Each number is 128 + 32 x the weight over its row's rms, rounded and kept within 0 to 255. Layers, rows and columns count from 0. Numbers have three digits each. The size before them is the row's rms in percent of the matrix's.

# layer 5 MLP up, 320x160, rms 0.0878, rows 264-284, columns 0-159
111:200106080123094099179072148118135120160189148141134142106111114117150152106168132173176115145136061215123171087157162109113087124160120131142071154090140097128141154160160103072186122162123136130197119125152151089120123131140083160086157094076092144129118120124106080022067119090094141134147154124113118176070173146070130122186134141167129105147104110153201144102107183138140170122101112121136085125101102107138125083110111095140085083122114123092170141131131111077144106176107132
079:199106107174044115141126151163101121121154148099137112112102186156122127110108132105077070145124095135072160088215162095190134146113100105148079145131103106147101112121099132026136176129133114100144112086142077124102142174118113175175138074109151149154133141138130123104121147229124087128121153101158139136138135078095122120159156133158160114101120164197129133126059123174124062172153127105070091145144167122142145071114098159188139132115124124167108124147096106158137123115063117
111:123182087120097154181067154154102160153138105138133101067110128108172068160133134093080133139105118165128149131128129145143110152216121117200110085104160123107139119125117136113156106155099185241148034150133180104155089182105132152128125136165130149100149123135156070168112088123086105127135099088173069129149094107161087139133112131199125096148151145155148159115164182119106109106136129081131091125126087137196140166134112109117117161088116091105175126185135099107178118081117149
119:146195116117132130130105076164077146138148144154115158148124142185076101144103130117092126165138045174102184131138118123097111159127042173165119070187171102150168104113111125170157161096061167109124136143093068119103179157073142140165124158163166114116103129059132181182096168113144133079135133108165098148142123094115100143090146132186081132111083121150114119101117152106079095108107171138066161113131104117143148115100115076096105153156167114109152191107186130099094133175105130
099:113164149136160152098080120057161165208148110108128172143116069097105059125171122097114123149075077145157111107132144118104110117134150152183119115103094111117167136179131069124127103144111106122119114149154105084088141169143223162147152155182200083098083082125129085150097151138210151156173152126131115100119118128052099133143087134133149128109148103142129152176182094117167138083105152085141092175120069192140144158161119127129106124114187080119121180152115142105115162132159137
111:135126080113183158173112174123137118152132144119103139146143168168125130106091116161073113112147144160058102084138092161133102150185099179098109141076155132107073133143133130177167174098106168165123092148157113130119147120133114136109161110192140113164140143105070081096094115098158089178090087155138108137081092150132146122074100103145168168143174133154157056099088171128097133098139113139109255141161193090104125149101099106134074117185126203135141126112127160098104131170124117
087:099115162113090145101099174134162106099128172113119132078108153103142098068171093118112156163058117076092158100131112136109124178116155170124155121112142114152138066132109083145131105161116110131126141093129184088165122100130145156089158145142234115089176136160123123157131180134138114078115109170127125137086117122124109181135054185130091137091149149143133095124157083107158084110149199099115126114113135152156146146145083228116167149057138127188131066184144136104171121104193119
102:094150166139134099104175178150054087183092163143192133114070155057068119142127124141077126115146155174121081095114165103157129123167102180153106156099121115079144111194160093139144203158124132198083119138136162068127150123084163153153190118193163148204136092142106131126123108171174130114122115088156119129099117139130068151145080144111126166151135118147118118188082105146123053150127103138147170111085096116145140126121128131107055124155127146172098113123167096127126106161150147
106:134152129122164127183043132162082130131161104133149172104100095107123114148100100120125087142136158145071060080149115157123172128144158150135114141147096142104136154099131112178157136052167180111133138138150099134173086104126138139125111080154143205153075103177139166133099095106165200102123149168140045095148098114146137102176103112174067133094132123137116138165200147133134073113148149094135061139128068072125135091177116075126136090142153209178105129140166112128127139172136112
098:109110121150100152091123183165095094147112156110104108075123128148096084106148164168111104122115143138074124155151161101187097138163083109145154076171109162167130088151095129155163189129134130096100160138123127070158130063134125127105108147156234078150145136139097135154140185106126086159136104157127120174055080139069121135082071200103105139115121180144106107112183171114132121126113109095106126154079122134160114183165112120126092205159114156107182132163175199080126140119134133
090:146145109132125134102101118085100134109130170121117158166092080167102088162147098178134097138194124130193185123137149099144079142141139125111053080113133158101145141123089118221159128113116188124178188144140091122131172163125175130169121157147146087125119125111092128091111141091175135097118119104142060156104102085079045169159161080122114146064121041188126126081148141130128059122125146157105094129106159104090116127127111089084148119130126167147193103168165142136128152099171133
107:116161109123135130161110188083184158216104111119158124082125132111076117111109163172120138129114064131112171161154150143113160145190152179173130100168132146096085163174095085075140107148093183115140116104121147096111101126114131137085172055159134108185049139078094142054105150152101140122171156070158150139122131137144061131161131165153097149069103098109189156095154131108131145066123080116128100079106112088143093120134117160151099112095127151136174125123113081093167114149146168
099:159156119129174164144132123179124132165144117117185100080105132138095148118067113105074132117144168144150103162096135149098143121139174165153088109108129120117152153108164156108160109160110109176138098102080095124137137124094151148162148128092138151159115145100133091154127162168149123129115157141174074117128109145146099118082101167189155121148046112156173144145172149143124068100100082120150129120076083085196128168109070135144070153104105113091097233113098098016103153183166173
118:129078119099146113163174134157100120101140168163134062151147093129134055125125117171127060143131151185161129072149132173153099110137043112122107104167098171195174114135118109121152121104100118191181125165146136103155173135136158122148181120161137128119065103045114108131123103107121126170168138082104110097081123067095105114180137099145152122127108147179164138078147111147057142122087146094078126089150115148106103155155089131080103192148132143160170145114156132198124146150112067
108:147123074150140140167167089175143144108196106124103156127124159152081111067069140091087121164104101123082114082157135148171091140160123113160122150160104099138168139136033118169128144101058100108095115162205132104144128114091141106137100190166182141147097141141107134134107154126123154117115190195101126161123094136150181119122071104137161119065118156148105115129119121126121135059119152119070127142084143174117164130169086141147158123018135078161133187106094103142113145138135094
106:115139083136167138139134163120085185139113137123115125097125112167188195134144155100075104147151182120116133108078087116089150103200137151138145113104178084135148118161142147121142187200124168193073060140152130074168061118103162117139059156145135135110153120164116082189144159115166079185127104097155078168145110123185128123128119104130120154128147124103080104115111123112078059162149132159121138112137091180202120147051092125115086058146127138139143107118129090148143122124128102
078:160169119199092123120081098160146211119109147075105121146087117146169105158159188127126112146101120163122165163121115117183168170081126091166087105181141102168116081153139113094159201093049137121191127154131087106138081148146126102181093117122191130093174146106146143130112153091157109079134145149102093110128146124108056163123094120125046134151201165123134121135177137179105123122088125098106093117147155107118127113178115179122136090081155110091146120161151117106160153184104115
087:103174125103112124119101137104124157144120108183091135146094116108095136126153113127124104183072143096118160110144084147105182162226121122106128139177140115102089107140116120138124207129124156175180114108162155086097144156156152116102198127132145116093115096184125133122128109144173085104133151070161149125103135076122123104108063107138135178114148210076139160076120085148106085124111101183113121159116183115165098129192102179090073124086146069143183121197106074138167125167116095
087:135139175141116105114132192132139175114101157132153135148134117115134125140164091144137162159083141107138125146153157255126128138125133123097139162125119148115120114143151128106135138103171184108170133150129145085158150131147107130131130129143122146124148123126097142123128120142098146128134148101082127109128162129097126129141128154104130169116171137089110173115092106000084129142177177168126130176120091134215098172146109151158149101156145122084130131134151121072138104136113135
086:122104094074137192090130170161144114135097093152161070083105106173163138111108091156130189111180158069098108114116121125112162114173216121139150105201192155155145146122178176138127113099096118159100127088076166116160136145126136115063117139104151159092115132138135084068133128122195130104147073106147115132094153161119116106099107144129036113095131086114129104077131117112113140124181146150176158080123133190180144140136104153101061173110104104143150157145092128168176113113155084
089:158151080114154087140059171069117163080147168135073103115154155161169112109069140147145141163174108171107217103157146166182084146143130105155109077172115115116133162139098164179128135060148123114158123040108159125131079154121139109171081068126143135085147149111111108116118108118149188077163110141175113125098088137121181096125064098147100119130119125093183110152124112069115110144124193134113176129156154098144129124120107172098174117123098174150171115129159091144183110133097165
# layer 5 MLP down (transposed), 320x160, rms 0.0794, rows 264-283, columns 0-159
117:103081135097167124093130157118164164128128088122109174128104136145096111096113076148099170142112065151168129159169108115130116057185154147152090126169138125139097117110129123177032096104178129125118078100133109100148144133107132171152096109131044140094136077127101119083144134149108084143119185095073233158169165085093111123167135162131164179132146102094138134104191128133172092120093158109124145135131110127143103159153211139119171142147147094158173170090105129082189102122151133
084:094144092094161097146142155101143167113148078105075106156185144158126164128190151190129139140165152134118070096107166126139133148158128115091139119072121110094127155140117099108118137129190131161114153102149211099130118063077108168105099134132152105134143126129114133169109111077108137161121118135094104121090202116181209093141114153108127145208080103079127186126154132113106170078095106136128144127184113137113132094113237123144100160123143124122036156112078118143091132168136170
121:163140130139100143126105101129124145117170163162152128149089113148101140165128118149147129135196132182106136118117152072081144136209113130142105098177112152143151098059131126149124100108144236104123087132146107136143098090149194108147101067142088108134100084143077147181095114160101116118138072078152093125137096113049134120147141121163170111143101154141130057102103160076174115051151155168093096108104136190141066140160170149115154087162131172162163099145143086140141178135138079
116:091094166097165099143133171107131082137085132090160071118113085092137127111144085096134062125126162126152136086134139150096114092086193163128087144125109128163099164143124126171095165162136110178140137136108118105046137104150157153136170169126184145145121108145086166162083147157183110105129113119153093179075184068159106147152161144163054111141149090095134083108141084069187123148156097191130171161097144073152135178144144150161144104113129133104131059137108070114160148096136188
097:107156060161141137151140088132165101095147129158103117132113130109148083140174124189165145086089165178127176135104116151125165075164083080093171165104187082083127126151128150077145146086178174098094114163160138123199140057116107110147138071123032101175154139149156156145126099121119093075104085124074148160145133157169116139136097109132143149123159066161137116110125167139143134107119109186087171136103169101138146118121071110158198128117082140137129068182114168119168108101129121
099:036097134137134170090171148125164112072123141103138150090136062154139105164100110198158075106079167136133128102119148145119104084131155119164130129073086186157130115108128154084133105117096155109139171067158123158111129126093064183167076107149084106138133158138200106047121168120191148106145141172107163110156095087121146129164132103068124132140176156124104160126108121121178160161140107145121206119135138109143100195081149136102118200146116105140162096129103108144086144089152098
094:128150097148145132160122132129111120053164089143128121146117137125146168122133143162166176131199091140154150140075158065168155113130120152089119117137142113139139150122111090092186130135149153123143121074102140082121120117126172126131134121158139063124129094102146127100075128079109105152118119075100169156159132076108166129140161045151098098133117090152146187077111143255054123132153154101115104107148125120143089149135128118080146094160124238170135163155083097126140130155150102
101:171130136119117187126149136127119191166084139139125112129151141163136130168082161097109143145146196076119147093135122117178140149151127120155125099096152131140131147142097160149048144139137120105117110139192149255146175151077101076093132099101104137123174127129150131126111130146100107112069060089107056096136163143162111138124107122107145092136092148071166087105132092065176160122076145108161116108158088107112132083097156157149110101103167084116137172114139161146102133095190159
099:136101131143143141135175110079152136136120162181124137143100143090133158131162110127178118181166141098160093071100182119172116121160101145117060170078122161146126127088141099133211078137094118172149119114078159149078115110117164043129100121111149102119127137171098131212087202102158145186131118098130139118166183140150109124209114136106094148138144071092094141125118118121155093104091128109098067137124117080177149110139135145048095183164170114105099118151121085140134094138166172
095:127157113167066130116132086124120187059141153159143112133086116130150118137147163131151147124171127098116151089166109117145126093125126120096172125108141137122187128124083143121099098128151034128160124133189154212051164135143099113133148117166147166154092091135102152079131149140187154120112105145143068128169138139162155095112107079058141135113106129033165089133155123112184089109097098131094131138122119099174179165088224108131080105106137088131146199155142169135102137102094143
088:139168088165132162139092123130107136191139126166156170072194063093157120107089128136113121112099076113101101136131098156117157092134091152127084138114102110103135118104112150089059149069165137188160132109136161128127114152105124120085139144112073159092110121204097110144117104140069071158173122144135138127165196165114148141174109166179123082176131156143192138123166119202118119140150143128150149066147074166178105090133214148126095163137107128156101123148112049099110123134084100
106:096073125126180123102156135130174148159068170165084097123144160137106101167135121159097151158178113172065092105111104139159119159081175145129093118120117079146124091116097133186045124162149128105150107199139117014065174130147172140109144129136090152100096099130131152137076162132098188157143150084133156127124131112080150128074140160107129130187144161100093124143123120061180108166152117097160101113130138145086086159142167130105212096125104104149180126133114131140097109164145154
098:162126141150134064168151125174144133135125114057125102135162161093130134125112185129143219149118135146092184101098130084110140096155144164087162115138109154146102144147192142141091142138154162075152100088110124090164151138150096123097106135143090152190129102075139141196145170152056093147134175083175097141074120123077156089121146136095145145153097154110136102161108144149090135181104098119197124117117188127146102126134122082129093064144156113092063168057040117129112155123119103
107:138148136106111127131122106177077100121105102112131168156068153160208123131074140141116138088089168099156123064117131147136163110106087158134135178134084202100102111123109156188117145162140109113108170157129074124107089112169221069153155186106098087142171120123104100168145120116036114122107199108111149139141128098122127083086136141110098106176074124097124089121136116089132118163102185097126132137123163170172171111151139121112133157165149138158200109151165056078145095128161121
114:127144069099159098067147118090076105137175143114136097111112137098045131154172164169107112113163115122165122161088105092178087173112073132169163130109092131085149106143128157103130159141134196125106124145096141179144105166156125036149121068158162100154112106118108152067134105134146117126070081105081105104136143069151158126152112138100122143136106150074148107157170078152152138127151135128148193113149119188097137122165149178108084151107075123091200161140155108180120160165153195
094:199086123146125148085196108123136155167099105103149145134162086171091136127078109126115137151159094119125116180110064149144111153141157128114095170092126143093106087103052124137181079120172122074132202140117102138052123178134129187107130193098145145131105117127096068128090127142171111104128154146103175120149154075147050178137171123193160129118085141132133154095115100057157098138092119120120130079148109156133141171172174139138195164090116123157123167116131160108080132113151171
090:110155172156184110141171155103159124135168077113105089136109143187125125141209137075156135154146137144150156139134092130134108138092103097096148134122079138100147168136089095098163201115137103128141151100109188198148127081163129142114092106131079075132102125040130144173110191024136097158070164177095085144154157137133179103107139120160145136116105120098090140130145078145150108118110063152130143088179113118159111146132184149162107129125142117105095163173127117078164138160068088
081:189136168099142129126085119116178087151095146086121117125112107150150150086094136089185171124182112181162076135116171076134103105120143119113097137157147151153090143085154105109012076096179124135073166188069131118100141113123136104199098107121137145103121203146109167143159147148101148158128118152142139108153093065145122169188108087127139104114077135145155094124145118158141128128180119182102141151116079148054135066120191092121127085184162144137145138120122088107141144094109125
121:118115114131151131126146120122119121113117116128100124106139123133132132133140140116117125119134122117131130131123120000155134127167122100143125139122125121123116120137120112150133133126111132149111117116107137147118137153139116103121120139117163128114119148137139110133126124120142132127127150116152132133154124134133157150137129128110129109125119130122132123139144121255117117140128126124137134124118113124105120134126149128117124150108106113141119129119116122116134131130117121
099:120137130147132104149209144089087160157108085130103139137167149108135127113187142176118157134156087120142080131097148153114093136116163140104123084109105105149130169095100103149157131129122141153114118094121135094191133079111112165091115122141130125180082161126109120128174114000105102151176210102133065117141173094139169134115153111101152082176068093157145182138125116117130130120161153144111131107188055191108180180094151087130129126110120179131103146133066123113111084158142139